Each number is 128 + 24 x the weight over its row's rms, rounded and kept within 0 to 255. Layers, rows and columns count from 0. Numbers have three digits each. The size before them is the row's rms in percent of the matrix's.

# layer 9 attention query, 96x96, rms 0.0955, rows 0-95, columns 0-95
088:162169101145124152106149109162140164093118072130116116161110168129097121115127151135141129104164112122115132129120123098091136133121126149142129153126076116112149147124119150139114117121112145159123096164095163167149129126147101089121087152130159138156171099089153102141159111106168079138
081:135100174134136150149117126097094086139104187096119104129161106107125159098130080172144108152112154111140133154148109130161136133110101136142094125121145154104070111126132140123150158100154177123123115133147084098155154127134148135109142091120136129105163121144101136153124146113104084100
092:162095162105157120111141094112100108078125181131140137070116149130126142134135147119108097142141122139185131120107115193109139125096125124143107110144143134101137159133141095149157129119142159121145132135111088129108136146100185094157135084121153141111101095123126108095134152170128141118
104:173122154100143125134117084111107113075140154148118115089133150138152124154122132099095120125111126128215106143143117146127123132130138141117120153153126145082149134118117113165143130129145157064132164122157148108108184130098128100155117090126178141134133134119137136115116168156118132162
105:091124117173127127104116163146117133143135119129100115166140123130134157123128124151170164124178108131050123144130129128118143154140128095079147138109073121172141139103102120132113119121090083165114111131114138121102119155153108130105121177122117104121069157140119134114129080114136107114
097:170137159110171117148129106146100120121149134170101138113118098126124152154134135172140103123107125104134106172149107102074145107132126143140125125137158147090107100135165119137139174110181166127129134135132106133118158109126124151131102080097143152094129109105184110092135169125111158159
096:146116130122101097116110123108167154151139120124104088136130142159157123116115159111123109123141185193124174090138134118149111123143179124132119164122090121160112151115076150073130118143098106092129164131121145141124125176107142100093093134106171129146147123131109114152094129120139130127
142:097117093138116146110122173133131166124138099114112144211153122115145137107143129118138164111156117133086133123123125134126121164125137104075159128096111140154136156101120141152123118142111105152074122120104120165134095132124135099116159177136098086148104154124099118121133063132151119104
085:120152135139101131079170122125140073117105140156157166133102145135120167115155137112135124121178147117098155142075074190103145155139098157159128141140130130108147084129146098130138115127108100140137131154130155128157139119115145103152133130118084126108174127107123103106153140131178134129
087:151115171138166124135119131113126117178150101156145133152136125136109140117103123132079144151132089166123093102132134118180124108120117100085111138121133112110166124116139127126145092088143172085141162107072078128127132128134133155174149123098108141169140138126089141120084131151115154147
100:162129143147113152111157141134098155134150168109121117166162107108161095117109084174142121091132102125095080152128079123109135147088145119126172146144152150127115128107116146113151155106155177132094085172129142159152124126110086161126130122119115084146122118104131126120119103092108126129
111:165138135138109144138160119122101099100118188121126109101115118122091119141145100165157102148115133152150120128079141135136128089121114131127112156133161146137125121102112112112134154114153186086178167124132147154148152126136117126147120083092172143166128114135135095134148162107112192150
083:146138133128151161129146073098120117112125104127116157098137172101162083133102142137109080118107118122123091174106136112125171120102116140158113119174124117094096132147145097120109117139138148110104128149148154139167106063130095134200124151132127112118141167121131111120152120109142155120
089:084139104106171106090132131127168117113129120146124130118075187121096109165154141127131139198156105147104154142118129160130160130112096105107105082151109073143130098093137137159131127127125150113123150106114115099106131118098107143126113115128138132143132123120088143137106111173134157085
098:153146157127131138178120145144093148134148149155124164196165108100136122106055107117113114142113115111145098105142101127107139157111133086134158128130156136171096158115122162127150125127122148125109098140143117115112100158127196118134169112153111089127113107127143120120167103124104127121
096:086119163118099179134112151113156140111060145127148087147129117109095114156146101166151119124095112121125107178134111124115095172154135134152170133107085117132164121133162110115120133143106095118129144154136161149084127114158120086123133103130092116142123138148093141115139135096144113090
116:124137138164140150152132129176083107099113138101116131179127116091132107108112128166113102152135147132118143112110135069095166134159117123165114147106144176156104122124191182123099131124153132165080134159118135117150157109140117148120138110084149123119140108134102128144158123110099119110
094:154056129080096100136139096116116149134153132147123111094099134158147157175095142114142138114130123149165152115100120167122126130121127119121080139163154118107122129144107123138162169151154163088156131143137129093106086138079104114140125122127121158084148161135126122134128158165113157125
099:098100101127124136111124146146145125134143134107141140113096182128123133112142182097136160108123139151101155090106154149173102129142131127102102139097105128122152110089095125117132092160068118100147154055141140166115073162119145126137109153139135119144110167130120119111102115135160119117
111:115102123134114142105163161137160133152112103155132139161123141141145136105103125165153151129134137137099134110141154155167127156104104113093124130114098142130158124120100140132095107140102085164131131061154117140178119155103159120095153158147121109126130151094119131151112089131181114060
106:147098171137141137154104167149076112107139140144102127131141094132105130125151081119137111143092092083109134164158128139081139107150131114149172098136135121088135130163169153145176142069167129186145124156083113115099127115141133122118118088121135142133115138121151122126132135132133134147
080:108117171092112127138127120121131112123122145162154091062111117121117149121130130084129117109148133116151092149110154127140109117104100155169095135133135101106163140189131093093163161118129164097149139146158097087133156147164145101106108097136155164106107131121127121121121161153151142093
121:121131102166099112098120180132087140124133085114109149196140103111125138125144130129155154097126113149086133147121136095133123142146146102092159124131110146132145129119114139162112135125117100176117097136110136145085096150129119134102163167160114090140115183139105119151129066133165126115
078:158175140126144146171110091140093116115146146154103147109110094133131115150166111122097108089134102107158119187123103144116143115121123136170170131106165114114136096116136119132146140124164139136105111161114145107130085059124156157171132104114097144125099135106113126139093171117116146131
125:132157125156132115092150126129131164125149071137082153141133150136152122089167165139153168124127133113122134160104160129144145109163082128091132150114084137160105133126119109108117132147092130148115125127141122142153082108153107123117131146128111126158109084106175162103067091132138089124
082:110079117110109128126121105078138106154119110131112108110103124162138182139135142148136161122132114129129099148195130139126106140130130176104123147082088109140101123158108147143148083129079116123143154166093158112131081124140129125097129134162178169115103125159119126096123133121157137121
088:149089177118145136167157100156157126127152141112128141128137125107084121139165106131148086162155140084084130134099090139121125108142118162121096127139151168138119097119112119100114140103143194161145117149121110114139098116117117111148095068110092163152154115133153112149166116131129137120
086:166132143113139097108098104164117109100113104119130143143126149102191090134114115096111183132152109128147134116118115138072137138105144148129161127123115153099167091158164113145120110126136158138114157113138129142131113151152121131103126122153161142049091102110110138119089172143108107127
096:175130174180123088152118092132119089152124152131078101130153102116076137124175097101169140111132133140119107116131108101088172147105102084135082121143128148106146112145128138118129158088150173117094137139119117152142143125105086129103132118125142152162121128128125097118137123125100128112
109:143142079159111134140126119123124138157114094146164112130095125146114138105104165102117112139126172178121121080151120094124137123147180110089146136119116129186129136101130101107135116092149114077128148140131138143114114135131138113191127098110156133150104135096110139157115088106105155178
099:103117174098141134137120171151115110106126136175113086148089106098124113155162106123147113112121140160060119155167102111101155178158069084099163111113128144110167115140119147108175117125136142101138151155118138146118112141147103148110112139129146112132100128115149108109119116146114143120
086:132118124127107135120148158132127136179069121143130048115161151091113145086175122172135115119143143085141157119162159143124142084162115151123105164126165115112139068113122115104131131116097136108180129126155129106124131092111145125116112132137161149134142140134135164123112105126112123140
086:100104118120154064112133110117118141120154129146125137098102108124138118117174093109150157130158124118123115112167141146105134132123112114111177150136122140064145119154136115115153111128119132149186149152147121071155089126129108147125177114138114130114079118126154155116146106096100160181
083:130110123150112206138138120141086106136097156148143114143148170126157117141087122180107130134134124109145128160119127105117086135104151127108089142090113155124131092059149140166132141149145122099107121127152112142125147143119128102121088106135153136105162142135136123147107148093098142070
083:161071164126097141128098150091158114110133125114132127104156138149134135162158105120126073156089113115156128127116128148132109120113108137116066113148179127078107099136129140146116147120118142105129116112115118171136166120089120121130103148095154151119150090164170121117119104151144180126
086:149053141120100125091139153106117077112121161106151110105100151114134146133119131142153138147105111135120134125183149117123141100120095157139095094172176118103121148135135123118135137106155146159150109086102109147179147141113144140110123151130143134121117083168129110153147144181112129099
100:123165136170147129130133135158087157126145133145120145173131125154137124145122127132173164099125124135114124186148097147132126132109129076147133176128127108172156172097121169138146103108126133129127078104154125158110112132174107172091141131158141123163096113092122135148110102089120115118
112:169120106121143139145122133107110135133080125127160084104113122127112136159161104147134114137151113129167142161134112099066130109146117135140110094155149131116094100171150116139140168104160178111152120119097143130129141085124136145171103102093138213112118122120150094125115138116124142132
093:112130143142109105124107109100150136140115116132135151150129110153165105134138128143148125139146141162100131122119067132134120175112119105151087154138093089152151153147088139146110064160083122100153115104124124109126084144118168114130121199142143113129125128095112122131102088170155147110
109:120139103148109147089143155154088137115163132165089123176130125103133116131122106140140176121143123159098141150130091118134137147141085090143172157137119142175162163103116129135141083137068124161091106126145134146118107131158123101115149162146116073164105127107119134124110108144106134111
092:089130127097128152112143140160109103100151154141124120176110143085131128083129155164110150109125106120099106133103109200155132158057120110146118124089109119127162137103141150108162120119132146132131123119147107141121137160138106150098165093151108079131120166128091143141129122169137122118
106:146130202088129152123136074155109089139110117129118130134138089128137148145106106114132111165133097102110157143115126120091106119103143152164125138144166135104147109119164078129166145106180151146115125138096130126138118107114114163148111115092116177132117104124173106155127140124120177121
097:110148117150165137119136076140102133115130108151126126124075139116106103169120153152141134116105101126123123177100101089067134129150155118130149097126165134102124099127137143159143106147166134152135103119072151160155123085117078125143135119104107158132141111138125133105122116071116156165
093:093161108095136128128118156145093114122140105130140155183181135115121131134134155162124142155124079119079181158107161136132117162117104111124154149110136100112156118130139115184145125118118111121152132139127135159128098125107098159135139100148120124129155141156072134111105077124180150125
090:118135069146164159123111101125114148100109128131175163138127095109134154133143152133110153142125139114169139169141126108103129138161121139136144095113126131134157154130107128090099139106135152162171165145114118113126108067133107132161149092120099171111080184150139113127166106125153136151
095:161111144100125111157066152139132151158162115092123161157150149133144127127114119121135121138088141139111124096134126122157092148113116086120127133155084163107139143106139145092120152122106107160122126133106033142117126143119165133160144140104100104101100128148101138127095111157127165104
098:119142148088159141123152125148151141129159153122179171120124137112114128155110122130110094154089101122142100099134096091144124118150162129108147123098143146138076070170150137080108119125132183129100140158097110137121144162132114089146141142124093115162115091132143153122142166104131130155
081:129116167095108118149111135108104114101124160099096098153180128124139097143133171127117149168142104143105134132136130103152169141174132109075106154119119121103101173168178124096131158103101128138146111118107140121114172147152131125112089118123140121145132092104145128127177147126152147081
072:142158099149108106145156069155145140115093087133136130132126134177116111108087138122142156104151142111103140129093119076093147116149169116130149139117146110121171100134134124097174112130134130130081135179167104111147093126150110126098139105134151153140131117113124100138107114077124087145
072:106092118071122126101141118099144128127103108076107150095116142123131132161131126111108121178098131150142115102140130136159105132143131159127115084144175119091104159139168103182109133107114133116119125111073131126146137147106161115137080173102109119154124128137135142117114103166167154094
093:122092124122140091121104183113154111152178137100090131117125122141116114087149124132146126125110106125102145095124137148138157143157077099148152095134097099132109148142095117113166124154120069151110140071114121111128092153095161171144147167131107081120109125112144140135132142157108137125
080:102111140145102114103112132130174140124163129108106157148132170126135097129122132092160165110156140098117069111151111150159145147172124148152121161105115124145138137134133154101136092136110140176115126109134131132097112136102132176143155153141098045126139136133136155109138109158150121080
091:169137151112174100136152077130090136147113126124135106132176091091114142142131106148142104132134083113145132149137111138099090115122158148153147105150126112087159127137171105125154156116123136155180164174101109118130152080135126120137090074118132142140131143156156123134123124102122133171
082:134124108103087138122136143107192114100125135081121159103138152170157100151120133151091118178134186150123109088112140125157102117153138169139081118116109125088084099150145128116094159154120117115100107133134102127151127159120167141112123148102118125094153124122151099129139128156122104104
088:155165172140168122129159139164096092126071149146102114157138075097084125169170135146160113103158114115129128163137087105128133131121135118179139142113120131138173123133130119134128123140162158134099090122141138165063136106113099147125127120111130115125139151111166121116102123106137144131
085:170162133139151120176129125112117121135142153152113125096119133115140166128103123162113104141113115124122142130139137096093132088177147141180141125117167111118147149167160160126163140066121168122137113145126156107141172124149110107175132089094122170146107138145130133162160141145144159153
105:116113162168143138096161155137106139112119135139116134174127141117101137084147098118174180083117099125149170161140108149102138133106161150116156122091116103132155134149103107146124122135153107143103120130146116200110117105104091162111164130159146102145139138140127135103084125129130119085
087:114126110167093114162130135140126102143170116128134111124095128165177120103095134132127143084120149114114113144119091093158142152090141161113085156101080160112119160117095146125142132149077142126124120110105142126156105138131143129107150157188161154128125111090091099118162120144136101101
097:132179116129187144128135097167124143111077153150098121147121184115064121143147115100144143107116116131106147162122112102099112159135137134116126098118116114113128117125172130136133165124155148102138107127088150179156119107110105103128136108089089174154111144156128104103136119133121143097
094:126111099116111090154130126094111172151103108179103109136093140148153122126112110150183100088111123114179164143116139133119113121146130149102106139165165110121148100118112170147130094131142116091140139131109155170103094134148114125118102092168163174147135109109109122121086145106149126132
103:106138150097154130124134123120088128123104128117085127116115134121090120091145143157128106150139127107118164154139122148110124139136158100110156151080171104084188134130188122139134187105150093139133095100132125155118134149110110095128133090165110167107112155150135108145163150115148095123
105:126122125116141101134110132119113138153152095113162165114154088086150151106134120118128158123150151130101104088157125151116137157112112115143163132153068135170143168154117120114142086115130112102120143147126100095147081094126143120150155123134118137157096143114150092119108047124110156160
102:140129145134133088147133155100077180179113142152083087117160129133145092130162135131103134118133110130118105109122132102171156156168123115119145174138135077168117164117122131105167135110157118097126144131148138129089104125123113153071099105129132162154143119115089115124126106132105123148
112:137093112119113137102119108137096099096113111122111134175107153123119133112102121160145130110121111170143126127134158150159129140092112166122110122136132091134141158126093141159123113124127082118130104079118138138164121158125147151123100144187167092139187147177083115131136069147134131108
102:108120116155111097141120118127155180101165128142075143149080134152148125096134114074157121122162127142162133097127101145103157122157091100114130141144132092134165092137124164103130111129110140117072135132109146127116113122151154182151140123123124173107093125092080145131137137103134150130
096:133107121107119153119151189179102110130081122107123131123148160105104120133151141151156123142110086086107137172148149105120130131128150116122160109103141196115100117114164108131132112124137124176107119172137153118159151165112132137077119164098140122158136104167175137128130130138118118132
098:197122175093132131141095101108113136142090115153147088119164130128107124155157151144139128145073086150145141143122118125130126107106129124120104104136132108112088112137140130152158161095198131115102140162120126140103148119117127103160119094078133165120144114163121136123123100149152146167
107:204119133110122139172088090056121130114131127126121123134137165149148139138168149137132113165091128135162162132145079119150117147126148129135123102160134143129138145112130133149120136116150150065137147112121114157100119140123168100157110086136148152151112107149088117111107112136171137150
107:075169122153115144114109155168136137119115136149106151168135136127087122102101103111108141148175123127108104091152168129153140148118129123108082172107119140145184149137113121131093076116102127186134116120150158116148114173157130147103133167160139105119118132091129144124124117124138093131
088:127096145090101104140110124123127143135112111128131119151158115173101171126150130134120138170119101117139133150102120090136096100097129158122139127099183120091113106150128167171134168124151131077130129134115117196101160121138159150112093103122175148120125107175105150111133147111138157122
102:140102145130150110176101090145136115148119118153141141119104123142178118142113120133082095083131155161104127119135084104133156117133144169103110139181073119151118129133140108102135123110125125100125178130126091138122070127144137123150106150116144187107120121149129091141159156150163147142
120:102114083162118100109147164147127128092173142162096132144108127124133132111138107139143161125176172132115107119131126134132178137138111102121164137118137166157148102117116144103125145108099138180113159129105124094162113145131104141106204138123112073127115104105135151122106108137084108122
122:133135125124105131067157120119143135117142132122125115147128134093116100115109117149137167106124119149105092128075127163105131189120166086149126138106107125150157121110089106090109118125119134132137154165130149137097135117129134127149157186152059083165140155138105094139134096142155109129
132:150147161122123120162144122146125099091182180103160102096124111168141113148125118106112105183095106087124104120131139152089146100111114101166130112142157166126094111122150150121157132118166172109139135138119123124119141123140092134154138115094100125094160094145174109115130136139094146147
109:107132138136141139129136090152172141097148120129124095137090143163124132166120163121160153099129130123102132167113094163099159165118118114155106152111101126106129092107110144113124107134149146144129131118106151181145095107083108146156118147098095122122180161158107123159100134120188133161
093:158166159112117103104102153137125114144121121118143122170201148093126159090133124147148139115140126128101089120126141160125107136133127081156134131128127121113148076137139125110131128136114082145136173141106103186127174122155132132130153154124092127146133154149086106124106090074132133160
121:118151108154120132085149164133149122107099126118143136149088135129154124078090179131138191116155094113131097168132141166166110127121139103087129102137125127145176182114118116103132129128101127131145112159148142109104147109081123129126125156130082085123138165122131122150126086118130155118
126:141097167098189114168108142134125135139124158121140178141142125140134131125139133117104101180133125153080094104140137125134138142141117091131155127122137124168104106153146160150114115139069106123115112125103085082128123121166132112149149155110083111156099135091104178121114116125093148108
121:127103128104129128180121123147150150187158130132111130156114151131148117137129124073139103195102119146101119095123091104130197116147126109104107125153154135185095122170150125146121099144094122133094144138105121092143106146128136100128140122118139139150125103124119166074128114111135103120
115:095123126115162104153076176080129145108137155136110136166160125149090124141150104095148143171131141127047126088163108143144132154146134094108130125159094116122135119140109135136133131121122094123118123103082100133132168134100116136097130130168090128144107142114101124133151109101146125089
130:118127117159110088113153129166127132109129159098101158108122142139141103108103110138160127121163149117083100103155155125081129128146076105135158168112142163106121083143143141110145111142095113150125143180115131110136118125127128183097162175099146105110129117096172153156122135117104101114
112:157103155101123153150103126079108134145129115144152105113141128095151166138139172132111115146073103154183144130096102130164105138091149157113111103141103112115139119126129117139097146119158113088148149112109124141135137133130148089198094069095135136123145118161095128119113122145148153138
108:133129141183130136107103111075144145109170113148120127103130160125164129123139153114078112147111137128148160094098118162156103134098102139111122082127120103142160138131071118136119139112102143076153136064143104133127092133118106111156102145178114119105143127115079126124130124152150134110
066:133100103153130138095101146158173130138149174156116130131091116132130128132152093121097123133173126147143118126081105133136117132129130130084095125113110122125141156145133130134087131105095097141140073095144144109148135143102117148099136153178121086122108158071115092121147176126150111078
094:152110132140121124111120117095124135094124082083136117146142174146123142123134137136150144146113100123127169138097139136136152151101103147119093151161142099118130153140166186185147122148127110101149096125095123138148139096162154110118111106116092151150148185171126132160097077116133113155
098:148142158156134123149093094115106121137098069154163100131127161092112154147140139098090101137125121132142174134141130140140115110109126149117125148150139073111153169167103114165162091124123107071138138146146104138128133135129165109134090073135120130107131172123117112145098106121154144161
094:100131150138079094139156128122154132123171121112087117119101153148138142132169110139190146117162148132118127150067166156113176102147100130105153128112123121158104145176124131165091126099132100133095089119155155128127122148162119122096115140138080158112126119121114123152103158136144123138
068:109110120080154123156131151117133132093123166129135108118083146117149116147101135136121153150125136118126104145093082085148092161108146113110143078134126099131142114100130147121093136134134130116100130166137089132126100121134124130156168113115144091161143172157072150092146191102159114116
105:100075127127120126137163177146086122126100153087085134136096109173096131113167112128122090116119139101153125143129149097133128133124128183159139126070101144125128137135158172120102150148118123113159096137177146118088124110105107139081143177121153123144137112119130140122147138131135111097
101:148102118129107134134118128162161080081131126160142106126103140118114141101105099147152099075094116128144113153116100081140117079108148133150137115101122150143067127127129163145100065114125157134117153160119206138121128150125129128124137121155181127109151129140122149109137139105135123136
109:121101156111134104102135139134176111150133140123119125121129129149158154150104135155158122107107106142119174124107118113107125163138116140138056152108089088122122114137176167171138134172123110126131068117126124176109119143103157128113110152140095136093125138192129130106138162126141136094
114:149154121109139096157140118136097136118141129103098130130122145113119117115150132116105106094144106160175142126110129130117165120150165127135104085123169133144081085144163166171086086135082110106092132098116162127131132137178097128129108094098169116149130103127134168102119123098096135151
089:141109144154152100137096126103098133108143128112114119144156131156092130139168086146121152152151140104053142157131130156105181127121151109129136125101137134087174155118188122127149135105154099120120138101128095144129139158118129138076121176126122114135102091153129151111106149174135126109
099:136150114151112115145113106104093130172170120114143154156150118142164106122126147136148172138125156128129113117148142182125144148143105111128151106149141162153158114138147087079134120119139137133155178130166117110168093110102108092158168158125140157161103142079142103136141121153110152171
108:099143155128125103133095156121089117136157171115133153151127119151113134141138098075116086146143121124093111115173118154113147147113120126136149124133157108116145181143165134163156144105149104133116123088139088134144168164150132176099110109136117106127095168138084120119148124129066155138
139:111095101129152096104114163134147154135099119127130122164113113126131177112107118133137122090155122163167147091168119092141112109140142170126133118120132092112043149161106162154128084132095095136126146118103152112112107154119140115129117150154192135140122127141091156126111109113122148125
# layer 9 attention key, 32x96, rms 0.097, rows 0-31, columns 0-95
084:150128178114124134150141103129094102122126131126165148151202111114118145157109112133099101150113104099157110147125131134138079138112171130123122091149145136084132110158162109164145162090156181123132123117120159111096155123090162107150143099139123101122130172164136106128142109160134129141
084:105160092141154093121126119126190179134130126066143161122082131137135096112123126142172142106140137136104135067127103126123155126115141125106155144120112133150108132125105163100142117152095131116142152124087142151149099132149052101110145123118108106123126131108123147150098146091109124099
088:131125142140093122130157164135097086119088178111135141151140118116117149162103111126140156120107133103109138143114128126057100133177159157121112120125169155123112111105151111140141159136118117151114106147097125099129149109109139153087127120127145137173083119151152109145161084159081143091
100:158112173144153135092139148149131095133090178167158150120153121106096141152122115135129089135119119099126128115140149162094108125131131139096116138152154145110151136107177112157147184104117147094191115141089127166145143094117148128120097097126131128121099127147158130107146123156100174123
092:107159110124118140167115079151160156139149118153120153123119125132149097108116132149144151128156177129148115147107138128131179123104103080135169100113106174134118117105107160128128097140105125145117161136144157099157077112141050119131153115162104131115163118090136133110090129128141114118
109:158144120117148140081153122155108103108100182137138136148105106096120165159159084140126122121135101115114133111137163140096084144146175136119105140105090101091130149155139127138117138124137103137165114156077159110155151122106133147143120102154127163143099134161124117135173121162110186133
102:094139094114100152145099126124120154109148136168161147114144127143149100105072133105160117125108164112179087115132150102104125127167096137155089147139109167140115124114125126096155147133154140143134167141164104075126119175138170124106167140124172138129118120128169138136136150109113096149
091:053137103118133105132140125107082176136164129163119119159153169109149113105085125131122143133126110120134097155134106108135147149132101129109184128118129131169150106095095139110149126152120150111121143134173142136135112156145101114118156123119128043122123108125143147102094148120126084135
098:140161128120120109117108145118129130141153140102073150162162141131179110123107145141136113109192155144093129132102135128116148169100109099150110126145113138128160152134115134115115077161093105138094159129104128118117115153134113109115111193132090099115115129065126086142097098124154127130
095:134137108137144123118153119151091163100163140138113153158092139093141159138155132144164157141101130109123096137109098135129140143120132106160119112103117116113109145152154152124107119123094164130131150102096126157124116122107117119197177128081080136147159119122163090087136102077130174130
100:151111122121159149075097166189110117138100117095108154125120132144124086157126100136105150109108096141120124184163100133135106156127124128157117128134115116115140115142141080115127099141139103098105134160095129133117135139085118172138118115137087143166148084130122078158119102175133134149
112:147150191113154168118090130153157085098119107082140188145164114109154137158109183091111115126170130149077111135102158129089093139149123124123103123120131123086136116114126148154131108150123122126104128129118133130124149138157129111101077152132098122116141123129111095152100121123136159107
101:156107124124179127130094152148125169127071107104110120124121124144153131127125162114117129101149122144083091112081168167153136142157132123138145103150121112118147197113129103103123106148118096168102100144153105117122096108127140144140104158162118099170149145139114099129174096115129149111
110:165126133110137139127146146121142136115144124131111144120146164107127154157139163117133097148112128135127067113118133098139131153126139122094071124161141102103121129137157101127108116106102129120158098082110106097143148117156164036171148116135153096106102149114122113102077155118108148103
108:110111082135111165118133120110116152122145122137141123140155175128118162154126114151152148146098110104117138161140111080131138138093139110093093178106124156129105101148132103162172133110106160105164114130082180099125136136122126092148155120136203123130129106124181116130116154120134124144
116:137136175134141156165106142139099131138108119101102144136202121137150138135128141175124124158129135132123127127115150081140115194092106120093108162129103085130192109099135141145147182098123116101128131087108116139122173168120140132126100149115138118108163152119140131115111136136106128118
100:140128133115135159149125122128145141118115146148130111116143150107125135153141092138084145135108077155156112149098118120161123146126132105139144069147114096164141145096107136162153108086135145111135128104177104098103140122135118090180085110136134123097122180113083095081110158154158147139
077:135153144126103120111140149125097097122089162109156117143147062124108145140123149085107120084131105111084128166175133130104079146135119169118144120123136146102110119122147109163133176132131117157157133134106152110111154121126162138097162169160095139161144103112168126159134128153126096113
085:164141116129137108141106127129101086115098130177177112145175136119119163148141147163124112163107122138165109090139141146115078118172134114103114146176152138115153115113130132157112116104156136108170098154119099126125168104137141108157098098150130131149087142121132161102159144135112139178
091:136144136119163149111135104115077169095159099147110157135132109076132117124133124163132125131121123173118112157169169152134155133097128113117099144153124141089121137149109167118116122139168129122115119175124130106098101120170080124129077120137174113135177113091133157112114138115090111148
094:121115132125105134147134105123125122113143114177160138161159094108148161126133116131118119117132107138138138156121086118113093121088111099121088095149141093099174136138151108135087098115129157158169125145138162117157125113131087131147190068130143169127098185138125148145161111151140122121
071:116125173141154158127081132128194153154124147130129150108132097180087137140154122099104131136124166151144142154101136136125105096136143140119111098111123109131134138139105116160155157146110129129140164128107143177116134125116144123079127087122145194174147084144126140137136145147182131140
092:119150102131121123119181132138060147138109099131149125139149132101151129084086092117152119121115117140155123135136098099140139135100118142150159115111151097169152124147110135119133109128128111146112107152179166079119089158153111149142187098133188126120128156136152143130090130153107147141
120:151106142143160141110105160104072067129099136119140155138190106099107154156147103147119100140160087121122146128132133098114098141124177142137095146133128085111128141123148096161129175135145115142156096134087104131124164120098152119132110107132130113135121149144144099158099113145115173116
099:187157158103134110157099127139133110119103113153149084138180106098132148151144127150089086095119164134169115139125131135123119144164145121148163101100087112147151115155127097119140148154134107131119125141123129119072163123130126113151096140156105124144102150097130110138136090165077164134
100:096149070158126146137121134123140141123159162084097106136060153103083124094080114116128116127139154089141125128146119138108158146106132138154154095129154128141128105151101146104126147115129126109121156137099147145121138109147135093111181134111107164115176121116132139178171119125147088108
114:123122118128153150122092160126169118115069145099170100144111140138109105119155125116143137132159107149108126112121115152114129202151145134126082121110074112120129137127170154164097109155118113108090148122138143132139155150109093102130097126122127151172143067098116120157096106134145115114
107:110129090128156155142121109122104144076155146124088137118086150107093086151140114156089160135150128148136157158121146136114126104148150144125128110088196134139130107102133152113132099138115130153149112106106139113195108107123123103099120103150163109096117105114125131129167087112103169149
102:135124176117160108158097139132116145154137135137118142184159097156130123194177163111109118136120116108084125161106105181146170151125162112107110146100130112119148142127141118145155112141137126109133126118124102131101135135165124145171044104129112121116100097133142141101139120115139116127
101:115136145137114124109123140145113150074134102141130155123172112105185145150104166110152138119133095091125084161108146088086132085132133087136130136157083109127147137153151095127151152113152121142158148165148113086152091105152127121132141129127097092115111152120145095104112177126119159127
112:094116146119113138129117126120104139147151145174084097139134090105138121160139151109093086147128127143124116166119113091141123169111187126089116117101116098118147138120159139138167137098165111166170131094115124121127158135144175135125148093113105115098117151138096137088153136172147164102
122:113138088164122192134130145128162112107132156094206086097143120141126110144094119123117065115139128149138155106142142150163126124174138156127152151103143138138127121087105117101135109112111092111118115104118165089111162145146113105112134139149159102096141147108114167116125114141121126120
# layer 9 attention value, 32x96, rms 0.0808, rows 0-4, columns 0-95
097:136138157127149166125133098142140103114088110115138122176155120126118138110061123106117145113168120176109136119121115114124123126156123135081115145105118074142094124103124127070126137121151180111140133110132144134142143150180139136136083070128150136166111136080084145127114132115132146114
101:143189145127183141100109055153167121125139101124088129121141128113136157133122146123126108133150144173161157109139128127141126130137150118143103125119116114126138140081116132138154112103154152054144134115131105117127164133124128092109123103145084130116197106131097157152153102142126112132
110:134158107078129103109163152108138144158139147120143131109153129119137133112088098141143119110100156115101126105116101090103069129148114141081169160141188096104128114113130146123138140088114160094103077121123124128099124138124154128115119135093131103138118126149099175128097087107101156104
084:132119130107114149090145107087102120111163164105124167122135162101153102152154163145133150153124122136144115113118183121149151149153096157144130096123160115120120124121125184165136089155114141103133110134158125108158127098143164132154128093154114091153114170084163109116130155152115132082
102:125131149159142116173165110134147103128120113162143157155147161142109117145124161102092126117147057098112157127087158119119123121104169092144122160147129085095128162123153143139163094138108108079114146155131140109099122120105092121159122121144128156155123114150116123125119119123198126110
# layer 9 attention output (transposed), 96x96, rms 0.132, rows 0-3,32-35,64-67, columns 0-95
093:108096106098160132143130132131091097138127149117102095126167086115153120105136100140104127108139088149125100129149132068136112105124147157119120145133188136138100148142185150112121116101148125111152170154136098102153159091132143120145111121117112127085132146087141145144136171163173126160
106:114135102069159108141119120157097119120156097103081117151097120113133144122130130147124119122136107112114105142105128120118131148153147129133133119121127170117107111143186135146133149115178111122162170168137107081144102044137100142144163132112077153120152151111145125143124146132168108147
119:121099114148151109095134098104162084144092114178122158166145141117136150159138129136128164142109130132120155131126152105121132157146101140125120140158111121094127077133112102132095115143120118140139124094150105131160130169145171097146122105147145128091086125155155153130133045156101133160
095:154120111152124123120141151137065110137159148121138136137134104079173122132133120172117155133107123112126079132132106073113101125160078149138172117143151130147103096167155097129169119090163115145130095136138132115100123112132116138139123100124118119110166134138138131101122074106172145169
089:121118095116163133104114146098092090138099134120141143171135107114160131133140130139093119117140152100149141110155135102101120112162171177109133111125101144132150150134174083101052168094114154131134161148145147106142137099178108100135137117109143101096106123124130112137136174128140149147
091:140098114102158156122108099111102127139152079138096118172145113093134150098138131134090117128130093097125123157136113146101111124147185131136141113149115134118114103173143141126078176128130117116123172139142132087159131086159098124150172144078108120150081137128146113115127132161150144156
089:129151112139140112143145109104130109117085092117160176132132113143127126129170156077091124166089120119110087134113133120110133192137090150098143145132094135104186128135143092150133094131108133127125122104127126107173134146150139142156131171161126167090168142106144100128148105133137150156
081:105144131166116150130101150106091120076146146128136140130123108119137128098107127148160143153148125105149086117104111091129099136127102154154164128142166125150077095132153132155132145107132105139133121165109172090102173120158114144135122118097087092146174123131134105123162091121185103119
117:113109114109174117135144088160075113116100123157130122144105143112121094158095123117145119122128151110152144154148088110106117139176171140121110139145137151110128119145195087076114166125126138141132151136144154097134131141106167097127130121090146191147114093115144087118123149123135140145
101:100128103118171101148115093145173131105152076142116126145107104105159113132100103116137141114148159103177095151124101116140099117163159117158143096147093162086105106166165143114139120134146092128131172147142111070130122121097100127140186127128107153130131140109131137147157121133134144127
112:136144120115107125142142114100161125115078165116092126173111154138116135141149137136136112158101136156071131130119160093104156204123139140124123160107109127118149067116117131140096117144132167091121133146124144151141140136158152131121130106091121147124114083144166110167122116156109101177
098:130146105138151147113138120106082132131165137115147172092163128139104149130148164120155129150120124107096112127087147147149125145119122124112153144078139125116104133169120107126127098117120085130101137077145128123131102097105121123132185129151130145143140104139092124130177119108225112139